config = dict(
    n_layer=8,
    d_model=128,
    n_head=2,
    n_kv_head=2,
    head_dim=64,
    d_mlp=512,
    vocab_size=512,
    activation='swiglu',
    norm='rmsnorm',
    norm_place='pre',
    norm_eps=1e-05,
    positions='rope',
    rope_base=10000.0,
    rope_fraction=1.0,
    qk_norm=False,
    attn_scale=0.125,
    bias='none',
    tie_embeddings=True,
    parallel_block=False,
    init='uniform',
    init_std_qkv=0.0561,
    init_std_o=0.0697,
    init_std_up=0.0803,
    init_std_down=0.0803,
    optimizer='muon_variant',
    lr=0.00837,
    beta1=0.95,
    weight_decay=0.0,
    lr_head=0.0101,
    grad_clip=2.0,
    warmup_steps=200,
    schedule='wsd',
    decay_fraction=1.0,
    decay_shape='linear',
    final_lr_fraction=0.0,
    batch_tokens=32768,
    seq_len=1024,
    doc_mask=True,
    train_tokens=124200000,
    steps=3791,
    dataset='wikipedia_en',
)
Each number is 128 + 24 x the weight over the matrix's rms, rounded and kept within 0 to 255. Layers, rows and columns count from 0.

# layer 2 attention key, 128x128, rms 0.0557, rows 97-123, columns 0-127
[[143  92 126 115 175 117 105 174 143 123 151 127 126 132 109 112  83 123 125 168 143 128 135 136 135 173 103 130 110 152 137 140 127 120 117 132 129  97 135 124 132  85 124 141  97 137  79 151 121 146 107 140 148 108  77 143 114 134 159 102 145 130 136 135  91 124 139 179 114 128 114 108 123 122 138 149 128 150 111 161 158 109  74 149 128 141 147 125 165 115 167  84 121 167 105 128 133 132 117 116 104 119 143 157 136 122 107 128 110 121 112  88 138 103 135 169 113 122 141 152 135 133 115 124 112 147 155 138]
 [130 169 147  93 115 138 139 170 162  99 135 137 138 151 132 140 122 176 122 135 142  62 122  93 124 124  77 125 120 155  89 113 102 101 160 169 106 137 129 109 140 107 115 144 133 117 111  98 122 139 101 127 105 117 115 110 169 114 152 154 148 149 118 150  89 147 156 126  92 134 111 118 112 109 134 119  95 112 148 133 191 115 149 103  81  82 137 106 101 160 127 131 113 117 155 117  92 135 110 124 132 118  86 129  79 111 155 106 113 114 117  98 175 146 110  89 156 146 107 100 146 137 134 150 114 132 168  93]
 [105 124 101  99 109 102 118 144 159 148 101 117 112 119 117  88 127 107 124  93 102 102  99 185 116 184 166 143 151 134 121 144 155 204 107 144 121 101 134  93 149 125 151 129  86 113 117 138 135 156  86 162  97 133 131 123 145 122 182 124  94 105 123 115  90 143 105 115 106 122 124 111 157 162 105 127 141 165 129 126 121 116 131 177 118 135 119 143  84 124 158  68 145  85 142 138 120 100 119 139 122 121 172 142 139  96 118 145  93 142 105  73 102 121 131 120 154 152 107 105  95 119 152 131 106 123 117 161]
 [ 99 128  88 143 142 159 119 148 101 114 126  93 132 126 126 105 102 130 130 152 137 153 118 134 131 172 160 106 114  89 114 141 109 118 110 128 135 100 117 118 146  71 154 125 118 133 147 112 110 182 129 149 174 108 116 141 123 144 152 118 126 133 132 127 143 127 109 146 147 136 137 154 122 120 132 113 116 116 125 134  97 110  97  86 127 145 133 117 120  74 148 119 139 142  85 161 133 119 174  72 101  64 115 164 143 125 145 128 126 103  84 130 100 126 136 120 187 122 149 129 151 108 148 107 150 146 144  95]
 [151 145 121  84 164  73 104 128 122 133  86 140 145 115 123 127 129  78 108 171 116  98 141  80 150 159  93 144  80 135 155  94 116  99 165  69 147 137 110 113 135 148  78 109 135  98  98 130 115 132 168 130  91 129 157 107 103 124 121 101 122 104 111 133 153 103 112 168 166 102 153 114 111  96  92 131 158 143  68 119 121 155 109 127 148  97 128 122 114 157 106 137  57 161 140 130 125 140 156 106  99 140  80 150  95 115 162 108 122  94 159 127 160 159 120 141 144 126 202 144 122 120 109 141 126 155 146 116]
 [112 150  97 177  95 129 125 147 125 128 126 130 165  91 168 113 133 140 116 134 159 146  80 145 124  64 146 125 116 109 148 124 114 124 149 156 148 123 148 101  89 116 155 111 121  90 143 173 138 156 106 146 163 124 129 178 137 182 108  98 123 136 125 106 163 109 135 150 142 149 100 146 136 173 147 101 118  80 174  70 118 132  48 124 100 107 173 140  68 102 127 173 132 175 159 162 109 162 138 132  91  95 104 168 140 123 101 196  98  88 118 102 163 122 107 115 139 107 110 162 168 120 153 103 122  99 131  83]
 [ 86 105 129 125 121 116 119 146 134  87  90 178 133 168 136 116 156 158 100 102 139 145 111 173 148 165 155 129  78 117 115 119  88 101 135 150 167 147 105 168 125 100 110  81 110 101 114  97 123 152 162 119 132 130 126 148 120 216 133  89 125 142 133 131 149  94 108  87 153 123 181 166 103  98 175 134 118  99 141 132 106  99  75 118 120 118 112 109 129 120 105 120 123 137 106  76  97 147 125 104 130  89  63 125 119 103 175 104  89 163 139  64 167 113  99 142 121 130 152 134 110 128 173 157 140 123 140  84]
 [114 116  98  72 134 110 131 102 121  37  68 190 116 125 121 114 131  77 115 149 146 163 116 124 137 148 139 125 109 123 135 114 136 129 106  80 140 114 154 118 142  92  59  77  85 102 163 147 106 155 122 144 103 153 123 128  95 124 123 122 138 116  91 133 178  69 171  84 131 162 158 135 155 141 159 120 143  85  87 154 120 153  83 112  80 144 137 128  84  93  76 148 136 113 162  88 115 152 107 161 159  75 112 140 117 163 167 122  72 107 166  89 128  99 158 123 126 168 169 115 106 115 169 106  87 100 131 115]
 [162 155  91 151  97 139 170 119 141 170 115 133 112  98  97 119 137 115 137  98 110 161 111 122 191 101 111 154 164 158 141 128  73 126 128 151 119 132 131  97  94 167 133 134 155 129  75 136 132 128  96 101 102 189 128 125 170 116 100 158 119 127 124 161 148 121 144  96 105 163 138 113 124 152 152 118 109 124 108 155 161 144 144 139 136  84 104 151 130 105 148 183 122 145 132 100 130 130 170 149 142 143 122 113 103 176  98 100 166 140 137 141 119  96 121 112 129 149  99 123 160 126 129 150 144 115 120 165]
 [ 87 145 136 151 134 153 131 154  84 204 139 112 151 102 124 140  91 145 149  96  87  85 106  88  84 103 149 101 131  77 102 163 119 111 102 140 115 119 127 141 102 146 139 131 153 158 195 103 144  97 159 114 113 125 153 148 145 171 128 142 140 156 142 134 101 161 146 151 156 107 154 131 189 117 132 124 118 140 133 170 140 123 139 125 137 136 185 164  90 149 119 157 104 158 140 107 134 128 151 125 109 175 143 148 101 123 171  86 163 111 142 149 150  96 121 114 180 103 107 129 173 133 102 152 189 162  82 136]
 [134 112  76  84 167 130 132 115 117  98  95 138  95 181 125 154  96 133 138 184 157 123 149 153 169 114 103 139 124 161 151  81 106 123 147 125 138 154 163 104 164 114 113 117  81 117 114 134  65 187 180 156 116 128 110 103 183  96 129 115 106 140 116 116 146  99 139 160 150 109 101 172 104 105 126 122 138  86 118 107 141 138 120 146 109 159 117  78 148 163 122 106  92 146 136 153 129 149  99 114 120  93 131 110 138  96 129 110 135 120  91 101 112 127 138 138 135 128 173 165  66 128 144 131  80 144 127 110]
 [117 137 100 114 164 127  84 104  82 106 107 124 129  90 137 121  91  78 145 131 133 132  92 112 194 122 101 159 123 187 142  99 132 104 129 178 135 106 143 103 147 143  97 141  97 123 103 129 113 131 124 133 104 147 125 143 127  84 128 120 175 121 106 131 165 105 201 123 179 118 149 130  76 142  73  97 142 136 113 158 120 149 162 116 140  80 123 140  91 154 113 179 116 123 120 120 115 152 178 145 119 124  85 107 127 115 152 105 155 172 144 108 128  99 139  84 123 125 134 165 106 162 156 163 140 171 177 109]
 [160 122 163  85 126 119 116 134 167 142 125 124 155 110 155  92  67 106 137 107 207  89 110 145 161 138 105 143  98  90 138  89 120 133 126 130 110 167 122 164 104 128 112  81  99 198 151  66 121 130 113 127 155 157 126  89 148 120  79  83 171 146 111 143 155 115 141 104 142  89 100 107  99 112 104 149 136 130 168 116 133 158 112 123 103 112 164 136 118 157  69 208 109 124 128 135 107 129 190 123 136  92 137 117 132 150 117 125  95 149 139 105 141 142 132 138 110 181 119 138 169  92 164 128  91 121 127 114]
 [104 148 147 112 175 143 100  94 180 167 129 134 113 126 100  96 157 131 163  92 168 149 150 176 136 134 169 133 187 155 117 147 146 130 125  91 136 108 101 109 107 109  96 164 142 147 136 127 146 205 108 137 113 148  82  81 101 157 111 117 135 175  75 134 132 105 132 145 112 129  77 117 114 101 120 124 135 159 129  84 110 162 152 117  94 121 153 126 143 121 128 142 117 123 115 126  85 131 118 147 152 214 158  90 119 110 105 162 140 134 144 145 114 156 163 128 131 186 136 141 133 143 206 130 113 107 105 169]
 [164 166 119 116 122 169 148  97 100 126 107 104 144  90 153 118 124  90 105 138  81 128 106 143 173  96 142 155 118 141 168 184 142 163  84  57  91 104 150 160 132 134 118 204 151 146 110 125 156 129  85 127 109 144 120  88 105  95  83 142 117 170 135 152 127 158 150 111 102 164  84 104 113 137 116 149 111 198 143  91 101 147 142 182 120 125 121 173 117  85 130 106 165  96 130 127 118 108 123 123 108 201 121 117 129 104 100 168 138 124  92  88 163 177 104 116 161 141  70 145  70 114  95 119 169 109 119 145]
 [ 89 122 129 144 114 118 129 156 130 147 126 123 151  94 101 111 120  87 139 117 101 137 115 125 127 117 127  96 110 173 175 126 125 137 118 139 160 134 125 150 116 176 125 122 173 101 155 118 124 175 155 112 164 142 120 149 101 155 152 135 143 125  88 151 162 123 148 170  98 114 144 163  96 142 122 153 150 143 145 102 164 105 152 116 133 111  97 123 130 155 153  91 152 148 135 149 107 142 180 116 137 113  98 120 116 117 152 122 150  61 103 118 142 117 130 140 126  76 123 139  98 117 165 144 148 100 125 141]
 [107 164 157 114  88 101 117 133 125  66 118 142 144 125 155 140 179 175 138 120 123 129 126 153 113 173  85 150  83  97 147 128 143 122 162 146 136 145 129 107 118 100 115 139 167 102 102 156 154 141 146 121 138 120 137 147 115 149 157 148 101 164  71 133 165 105 103 153 161  73 131 145 107 116 143 166 133 138 108 134 131 118  97 119 161 154  91 107 152 149 106 108 123 171  99 102 158  70 139 106  87 132  71 123  82  93 182 125 100 139 149 131 110 175 105 153 142 143 178 159 128  73 149 124 158 114 140 161]
 [ 70 114 154 133 131 144 129 133 145 132 152 158  76  94 143 154 155 138 150 159 100 131 164 160  71 164  81 155 125  96  89 105 133 107 121 111 145 152  57 143  85  98 150  96 128 133 139 126 108  93 109 111 164  81 169 134 112 140 141 156 125  58 146 148  88 148 115 156 118 110 136  89 187 127 132 149 153  91 133 131 135  52 105 114 125 164 136 111 106 146 149  96 145 118 158  97 131 116  78 107  68 138 102  94  96 114 120 105 111 104 126 172  97 124 110 140 159 159 177 133 157 121 127 134  89 117 138 171]
 [158 148  98 126 132 133 124 152 110 126 150  84  84 154 135 190 107 144 150 140 120 143 131 143 128 140 137 119 126 121 111 167 128 116 125 171  89 113 131 127 131 121 160 127 111 149 134 173 200 110 119 100 116  83 129  87 114 137 149 134 118 161 158 115 110  57 201 119 110 133 164 166 119 131 132 129  92 107 126 145 141 123 137 131 104 107 112  84 149 115 129 157 101 144 161  96  80 128  68 180 141 125  57 100 114  97 127 126 143 125 165 107 113 167 123 127 106 135 106 115 145 120 130 109 130 145 155 117]
 [116 127 147 125 144 166 105 137 127 143 136  80  93 139 143 129 124 122 147 141  77 122 168 149  71 132 159 177 124 104 100 110 113 178 179 140 163  86 149 137 127 177 101 142 154 116 122 112 122  54 130 104 134 150 101  96 118 180 121 131 107 109 129 102 115  80 116 165 120 154 125  96 114 157 160 137 137 142 156 140 101  96  98 101 112 126 135 120 179  56 126  93 141 172  96 151 146 133  98 115 152 158 163 124 174  98 151 136 107  75 110 116 103 166 106 130 146 154  93 135 123  96  72 138 144 145 136 146]
 [142  97 133 110  74 156 163 144 157 143 151 151 164 126 111 135  92 104 117 130 134 138 115 115 108 152 141 137 138 103 103 142 156 141  85 154 129 148 116 107 151 128 138 129 153 104 102 120  96 129 135 151 172 137 143 182 118  95 166 121 121 186 148 153 158 129 148  93  53 134 176  92 141 153 135 108 104 180 119 109 117 139 155  98 148 140  97 115 193  60 190 130 122  83 136 196 112 148 125 108 170 169 154  94 134 186 140 115 169 116  87  86 136 124 163 113  87  70 105  61 137 137  86 144 139  86  84 143]
 [ 69 137  83 115 105 112 148 118 139 107 152 108 130 114  72 142 112 167 161 151 130 115 145 128  66 138 121 128 137 150 125 129 153 114 164 135 145 136 150 101  82  99  92 154  96 115 171 154 135 121 163 104 134 108 163  89 110 164 149  79 102 130 117 121 129  94 147 175 140 127 114 146 151  80 133 122 157 186  86  94 151 103  77 205 150 110 170  90 122 131 122 146 114 149 118  82 129 138 110 120 128 106 155 127  94 138 102 130 153 138  86 175 121 134  57 131 142 123  79 132 103 123 114  88 127 137 110 128]
 [ 69 122 158 123 152 165  90 100 154  98 102 134 133 145 152 138 122 152 119 102 113 138 153 172  79 112 130 100  57 166 127 172 150 159 140 134  78 163 103 116 114 131  86 143 112 114 128 104 157 138 100 130 150 167 133  55 126 160  99  95 118 157 135 120 129  82 113 142 137  93 116 131 137  80 135 124 196 159 137 157 129 111 126 109 150  93 109  92 130 112 145 161 113 161 134  85 125 125 135 113  94  82 118 160 148 112 142 124  60 112 119 114 138 161 128 114  96 147 132 144 137 129 116 133 109 126 110 146]
 [162 146 199 100 163 128 154  86 156  99 133  79 156 149 133 126 133 108  92 152  73 128 110 120  98 176 130 152 162 141 142 141 130 109 121  76 128 155 138  88  98  98 150 100  86 153 164 149  88 172 158 106 115  58 142 141 124  73 168 125 128 135 118 109 112 131 141 148 106 154 107 134 101 117 120  95 137 117 115  81  76 137 124 126  77 140 126 113 149 113 134 112 182  79 118 149 167  68 118  92 146 132 151  88 150 205 142  95 134  78 146 118 129 114 164 131 119 134  96 123 117 111 104 131 110 152 144 110]
 [ 87 154  86 138 167 142 131 182 190  83 124 146 124 162 172  94 150 147 179 173 128 150 153 197 102 111 143  74 120 103 103 157 138 126 129 110 167 138 172 141 153 159 157  57 109 111 113  78 127 159 129 135 139 143 137  92 131 119 145 138 102  88 130 138 147  89 111  90 131  91 118 141  89 182 184 165 103 116 120 113 141 160  84  92 118 159  95 102 160 125  88 155  74 205 135 173 152 111 129 144 116  82 182 128 133 100  89 146 133  66 109 131 123 130 187 133 128 139 205 101 139 151 168 123 133 100  87 125]
 [101 163 125 146 135 125 161 155 165 116 175 103 171 147  97 165  88 136 165 139  91 112 171 122 116 114 149 184  83 104 156 147 103  99 178 153 166 102 139  85 109 103 118 106  74 124 158 160 127 143 101 108 142 137 117 176  96 128 104 133 134 105 178 111 127 114 124 140 127 159 163 151 122 107  77 150 178 130 159 128 100 147  54 148 168 156 143 100 100  64  67 170 115 118 115 129 121 100 116 130  85 164 160 176  83  73 119 134 166 102 184  98  96 192 158 122 113 179 163 163 146  91  86 156 124 147 150 118]
 [120 151 137 132 125 110 167 136  75 172 150  69 135 128 126 152  90 128 138 150 138 117 126 118 148 172  92 153 135 110 134 116 130 106 122 102 161 129 136 113 174 131 131 112 104 142 132 152 134 141 118 131 131 114 110  95 157 128 131 147 114  99 157 131 133 134 163 156 115 157 143 116 111  85  41 163 153 192 114  82 149 115 112 135  95 117 139 176 142 131 128 145 146 159 152 163 182 178  89 138 142 132 115 136 157 143 118  82 157 123  88 139 114 106 130 119 104 144 119 142 133  86 143 116 122 126 128 138]]
# layer 2 attention query, 128x128, rms 0.056, rows 98-124, columns 0-127
[[155 111 181 133 119 154 124 131 108 118 137 140 103 107 114 160 115 107 113 108  96 103 139 120 131 136 110 145  97 120  88 100 129 130  93 152  84 129 149 126 111 120  95 117 114  81 117 124 117 129 180 113 112 114 164 135 148 106 124 125 119 104  97 104 137 177 142 119 110 112  89 139  81 114 125 149 128 174 116 153 108 133 145 134 130 144 132 133 133 153 130 145 119  86 142 118 104  97 121 129 164 144 155 102 144 153 162 122 144 104 152 133 103 139 137 119  91 128 164 109 143 148 118 140 136 180 162 150]
 [114 196 171 125 113 122 105 105 137 102 120 114 154 105 139 134  86 127  80 178 146 159 169 134 101 103 139 108 125 138 142 146 157 114 133  83 160 126 139 122 128  81  61 107 140 128 120 154 129 139 170 129 143 106 163 122 130 132 137 115 127 153  84  79 144 103 152 150 119 119 171 124 121 157 131 148 156 144  88 150 111 136 108 120 168 123 133 126 114 140  94 117 161 106 128 112 140 140 125 120 148 134 160 118  96 150 117 142 131 166 127  97 143 177 147 143 109 157 124 114 130 154 129 106 136 137 113 141]
 [118 147 122 108 126 120 145 140 159 156 159 138  81  94 128 131 117 111 112  64 102 101 130 126 184 137 175 139 132  98 139 146 159 114 130  62 167  97 107  77 140 188 142 108 116 140 121 155 105 102 137 118  73 129 127 136 121 108 104 139 155 157 144 143 158 115 161 129  89 129 166  78 134  89  86 102 140 169 124 122 137 168 152 139 131 170 135 119 122 134 104 116  96 101 162 149 138 135 113 143 134 138 149 108 152 105 163 127 107 108 141 134 131  76 149 154 137 146 148 123 163 132 146 164 132 125  99 160]
 [150  92 139 177 145 184 118 133 127 149 128 141 107 103 114  87 164 121 135 106 101 110 122 160  80 145 143  85 130 119 110 133 111 107 126 207 133 122 161 115 130 140 176  68 183 108 152 191 130  94 131 142 126  99 146 161 115 146 158  78 111 111 129 107 128 168  97 149 122 107 119 127 122 152 132 131  92  95 186 106 111 102 143 146 132  97 135 172 155 105 122 107 126 165 117 122 127 112 128 162 102 108 144 111 132 162 124 133  86 130 146 118  79 132 147 127  97 130 147 149 125 144 136 120 127  99 149 138]
 [142 129 157  97 134 123 136 111 132 145  78 124 125 119 107 121 128 118 100  92  64 110 132 133 150 135 144 139 113 117 123 165 137 120 108  56 105 151 109 139 128 169 117  82 152 144 142  90 114 122 136  83  61 115 122  78 114 106 112 142 143 152  79 143 183 122 120 156 136  87  76  69  91 112 122 153 153 184 129  99 126 178 159 109  75 161 117 123 148 146  93 140 117 119  78 141 156  69 126 141 158 183 120  86 158 103 136 115 138 115 151 127 155 127 126 104 131 175 125  93 105 107 119 131 146 114  84 171]
 [138 178 119 139 123  81 170 133 173 121 128 160 117 133 118 150 151 166 162 114 111 115 128 136 119 165 149 141 133 123 183 105 105 127  98 102 109 148 140 106 112 154  84 155 144 113 138 109 133 155 167  90 126 133 144 130 139 123 145 122  99 176 110 133 147 153 130 188 123 137  85 138 109  98 150 145 121 113 171 158 122 144 180 122 114 102  93 139 108  85 122 108  73 102  56 142 153 114 147 119 126 145 117  93 143 112  88 155 101 113 129 113  97 144 129 123 138  93 118 149 100 107  95 140 116 120 142 119]
 [187 131 130 104 106  97 161 143 151 154 133  98 115 123 116 115 116 135 165 132 124 152 156 130 136 159 105 147 155 130 160  85 141 114 109 128  96 133 135 110 129  89  88 137 173 138 224 168 118 134 147 143 101 145 106 138  84 110 130 140  91 145 102 136 149 122 158 139 129 124 102  97  98 128 149 146 130 139 158 134 113 155 157  73  83 102  63 141 113 118 113 121 151  91  79  85 141 140 149 134 148 103 138 136 133 126 129 124 104 113 133 117 125 114 148  99 132 124 117 121 114 158 125 114 119 137 113 141]
 [131 149 136  98 133 113 104 106 136 153 120 172 170  89  82 149 136 141  86 178 151 184 103 161 174 104  70 150 119 140 151 150 133 113 131  84 144 128 105 170 123 123 114 134 120 163 113 115 137 195 100 125 114 100 138 101 135 126  94 140 152 154 128 145 121 114 108 139 155 102 135  95 134 112 144 162 125 139  67 171 128 123 108 104  99 145 148 110 133 129 161 125 102 143 145  83 104 118 113  95 126  80 132 135 170 118 129 108 144 172  93 133 145 149 178 153 112 144  87 140 123 117 159 101  99 112 108 143]
 [101 122  86 155 134 160 111 134 152 115 165 143 116 167 141  86 129 138 146  91 130 106 101 132 145 116 141 148 159  81  75 103 133 134 113 106 141 126 113 118 108 163 152 136 165 184 145 144 125 120 116 132 123 120 163 103 140 105 121 120 158 106 127 156 114 154  74 155 116 113 127 129 124 118  90 104 114 134 117 114 126 126 123 148 121 168 118 138 178 149 153 132  87  69 125 178 113 108 157 110 151 151 120  93  99 191 113 152 113 110 115 113 109 100 146 139 118 120 134 109 135  78 179 128 124  69 134 143]
 [111 144 152 174 118  94 167 124  89 158 105 139 143 136  87 140  83 145  64 130 143 163 178 100 127 147  98 106 170 150 145 137 160 122 129 171 135 155 139 118 134 167 155 170 138 156 148 123 152  58 126 124 157 136 116 119 150 124 134 167 146 122 104 152 142 136 132 115 128 132 129 136 152 133 156 120 155 104 134 143 187 142 187 105 167  71 133 129 120 135 140 185 128 143 149 126 156  92 160 144 109 111 139 134 172 111 102 136  97  91 191 157 139 132  67 101 139 155 136 135 152 136  81 101 139 185 129  86]
 [125 145 120 117 117 147  93 104 138 128  99 102 153 141  99 141  72 147 133 116  99 121 114 119  95  78 109 152  97 123 145 132 101 120 127 143 153 105 111 111 136 134  92 138 101 104 147  81 127 180 173 125  69 139 121 132 168 121  84 110 123 166 101 133 142 112 155 126 164 113 119 104 110  87 145 114 165 113  87 176  99 135 186 102  75 146 150 123 149 157 117 119  97 150  81 152 134 114 181 153 152 108 108 135 114 134 104 107 103 112  76  60 152 106 170 148 163  95 128 102 108 165 134 108 135 117 144 131]
 [149 130 151  98 112 131  98 142 137 175 136 136 163 127 132 150 149 156 130  72 139  76  88 131 161 134 110 143 107  83 120 170 107 177 110  98 124 155  79 138 111 167 108 125 167 178 129  84  91 121 137 100 132 137 101  93 107 137 116 173 123 140 103 131 138 128 148 146 148  88 117 113 113  79  73 193 143 173 118 131 115 134 108  95 136 129 147  89 118 118 100 143 114 117 117 113 134 140 110 106 129 113 149  86 161 109  98 146 152  91  85 110 157 147 158 138 143 154 108 101 129  80  88 166  68 176 112 104]
 [142 114 143 127 169 126 128 143 123 118 102 114 129 144 116 105 144 141 151 120 130 176 104 136  75  96 155 170 153 149  90 103 151  95 125 121  95 117  68 156 152 129 134  78 123 207 110  89 124 118 111  95 157 146 162 121 125 122 108 129 176 153 102 168 123 156  90 129 139 112 114 105 129 152 141 122 115 167 123 149 152 115 128 137 119 146 119 104 122 155  99  99 134  81 137 102 118  92 124  98 156 138 125 127 125  96 113 122 107 141 114 147  99 141 138 145 148 164  90  70  83 146 115 123 129 177  90 126]
 [124 167 110  89 225 139 123 129 139 151 120 122 141 136  80  90 137 123  95 150 117 107  89 165 162 126 120 162 127 129 101 158 158  97 132  55 134 113 110 180 159 137 139 117 104 182  96 147 136 113 105 119  91 111 115  82 121  85  91 101  74 136 158 175 115  74 137 133 119 105 144 124 120 157 143 128 109 134 140 158 122 130 112 128  98 100 160 174 102 108 140 105 106 142 173 168 126 142  68 116 162 214 190  97  75 105 140 125 130 154 135 114 120 110 125 154  88 129  54 138 167  82 103 169  97 126 162 147]
 [137  83 134  71 135 104 113  83 176 100 113  82 158 118 100 103 109 110 143 171 153 133 101 124 156 102 138 114  92 139 151 129 127 158 145 102 160 126 118 139 137 149 111  98 157 103 121 166 107 150 118 178  92 174  95 151 110 127 116 123 126 118 139 116 123 127 156 153 133 141  80 135 169 166 161 161 134 125 146 112 123 128 128 132 118 115 159 136 133 125 121 100 154 147 119 128 102 133 156  98 126  95 150 170 111 148 141 166 117 123  88 108 148 124 102 161 203 110 125 175 123 157 117 123 131 145  78 125]
 [154 154  92 160 122 119  99 159 128 129 132 109 160 140  65 102  32  78  93 122  88 137  88 105  97 128 150 123  80 147 140 156 179 148 113 148 117 115 127 124 127  78 136 112 121 157 103 141 151  89 153 155 164 133 151 140 127 181 124 149 168  97 116 148 123 165 115 156 115  80  87 169 136 162 180 147 149 144 137 131 133  99  97 156 103 131 124 139 135 155 111 100  89 132 115  88  58 123 157 125 113 113  99  56  75 118 144 105 148  65 176 122 104 131 116 173  83 137 150 166 152  85  90 137 164 144 118 151]
 [148 110 133 172 191 159 137 167  66  76 137 159 110 176 208  99 144 183 119 112 141  98 153 181 127 128 101  77 136  83  99 106 152 133 124 155 162 130 144 158 157 148 153 143 148 109 175  85 173 101 132  86 141 133 157 128 137 159 131  93 155  90  90 157  79 143  60 113 122  96 118 147 160  99 179  98  82  85 165 116 100  89 116 151 156 117 118 127  88 116 125 132 128 117 149 141 169 114 138 100  88 126 123  91 128  95 152 113  72 149 164 139 119 153  94 106 146 152 187  93  87 108 142 117 102  80 128 133]
 [ 90 113 139 143 203 132 131 138  59 130 107 143 122 178 116 128 116 165 121 128  94 155 122 164 121 122 139  87 126 106 179 156 187  97 125 124 169 164 174  69 155 134 125 133 115 152 114 170 163 133 117 132  88  83 107 117 138 155 131 123 159 157 135 120 108  97 159 155 115 102 107 128  76 153 119 209  78 158 156 128 106 173  73 130 137 138 102 146 122  86 127 253 132  96 144 132 128 121 137  98 140 142 137  66 109 122 112 124 124 117 112  84 147 140 142  97 109 144 157  79 110  90 129 108 125 102 132 104]
 [108 120 128 154 128 173 125 135  92 108 132 126 113 131 179 123 131 101 109 172 147 151 188 111 120  97 121 134 105 107 106  91 155 161 150 112 103 135 154 119 154 185  74 106  68 129 167 111 139 110 108 173 145 125 100 139 139 159 118 120 121 155 123  67 108 126 144  91 145 123 188 160 106 147 154 110 130 149 129 143 112 120 112  96 152 113 114 163 155 102 164 161 128 186 106 148 131 149 130 140 171 136 118 101 114  48 156 131  98 125 165  62 106  81 124 105 131 103  62  75 148 118 112 109 124 107 138 185]
 [123  91  98 140 100  95 110 139  84  93 224 145 135 146 162 112  81 124  87 136 127 141  71 134 144 125 146 109 134  89 124 122 136  79 108 163 173 147 122 106 106 116 122 158 147 125 139 142 116  84  99 110 108 151 155 139 173 130 106 131  59 145 153 155 122 116 116 104  89 126 159 146 143 168 159 124 132  93 158 161 149 146 110 100 157 181 113 159 144 140 179 156  89 116 147 143 112 113 177 154 134 168 142 184 102 147 116 106 115 122 144 159 117 123  89 102  98 112 117 118 186 147 134 107 124  48 127 110]
 [121 109 134 158 124 111 125 164 109 122 180  63  92 114 132 144 168 137 172  93 103  98 159 146 119 176  94  94 173 110 114 139 216 157 115 123 147 108 168 116 180  83 118 133 126 165 154 179 126 111 198 178 119 173 157 100 132 108 131 166 137 138 113 138 127 165 140 125 124 166 116  68 135 124 105 171 159 104 105  81 136 130 148 185 118  97 192 148 121 118 132 189 133 129 175  97 145 171 111 140 117  85 112 157 157 159  84 128 138 101  95 149 152 145 103 129 144 142 125 157 128 113  93  74 151 147 118 122]
 [119  86  90 109 146 142 122 164  92  94 131  75 132 156 193 152 151  96 115 118 117 116 103 162 141 123  96  91 116 108 105 177 152 154 108 127 147 175 114 123 159 124 107 116 118  96 140  96 114 166 107 116 124 154 120  98 133 125 132  83  96 169 133 183 124 130 111 107 132 121 115  85  86 115 129  88 172 162 135 149 116 159 135 138 108  80 103 129 110  82 117 188 152 175 131 168 193 165 158  96 196  97 108  98 139 142 147 123  93 149 102 114 116 132 114  64 135 117 125 111 161 126 170 115  86 122 155 130]
 [109 146 124 116 139 135 110 149 187 189 143  57 139  79 146 113 120 105 105 104  98 105 162 165 114 173 141  90 111 100 162 101 160 110 182 109 126 129 137  98 122 112  88 127 100 123 131 169 147  92 106 101 132 124 162 161 149 127 154 135  91 126 162 119 129 114 152 123  79 155  95 129  87 124 105  79 184 136 139 191 150 109  92 186 134 116 136 106 147 132 145 118 112 134 161 132 158 128 112 144  96 193 115 112 132 133 129  91 136 121 175 141 103 106 148 146 134 118 136 118  81 125  93 156  99 158  96  89]
 [131 102 124  80 110 133  76 141  71 106 138 116 148 113 212 122 145 117 176 138 150 123 124 111 139 165 124 141  92 170 132 121 100 161 140  71  88 145 160 133 136  66 107 104 144  92  81  72 143 206 145  56 133 179  99 146 122 111 166 123 137 139 126  79 170 153 148  77 137 104 127  87 117 102 161 165  84  91 179  81 126 178 123  94 127  94 108 144  83 114 128 155 126 177 138 159 189  70 138 117 167  97 163 117 108 118 114 132 164  39 146 125 118 119 184 165 197  99 207 198 125 155  86 104 139 128 129 148]
 [122 144 101 109 158  89 101 115 113  45  72 115 153 183 149 156 121  82 107 102 114  98 153 123 142 177 129 142 119  80 141 226 133 135 123 152 132 139 137 151 140 143  88  90 119 182 154 161 177 102 191 138 153 142  80 166 112 136 131 187 150 146 125  94 121 124 165 116 162 109 128 143 109 145 105 150 135 156 166 122 136 156 115 141 201 141 152 121 117 124  97 158 103 172 132 121 149 138 164 148 136 118 141 100 120 122 113 119 145  83 190  69 116 206 127 100 142 152 155 139 117  95 122 131 134 125 111 130]
 [113 130 174 117 117 131 157  74  75 118 125  95 109 161 135 144  63 166 134 146 148 139 171  96 107 138 146 183 163 120 128 104 118  92 146 123 110 179 154 160 173  93 102 148  77 148 126 143 142 113 136 131 102  86 120 110 135 146 139 110 108 102  98 121  97 124 157 133 171 107 162 123 151 106 113 160 147 128 109 124 151 108 166 128 129 110 160 151 107  76 111 158 159 128 144  94 126 174 111 140 118 162 165 105 127  89  97 139 137 178 111 140 124 122 134 129 157 161 160 162  87 140 113 125 131 122  82 116]
 [121 112 129 194  89 185 101 148  76 102 143 144 159 127 122 123  54 185 136  76 120 186  96  91  92 152 147 141 147 147  94 180  97 160 103  82 141 160 131 151 137 127  55  79 124 160  83 158 116 117 141  94 160  68 146 131 159 190 132  97 172 142 118  95 111 100 155 149  55  91  99 167  88 111 138 160 122 122 134 147 166 118 116 140 124 117 168 112 147 153 108 171 136 144 150 121  94 149 129 131  92 128 150 144 128 227 129  64 138  72 132 137 132 100  79 118  99 123  94 183 114  92  97 104 134 118 167 145]]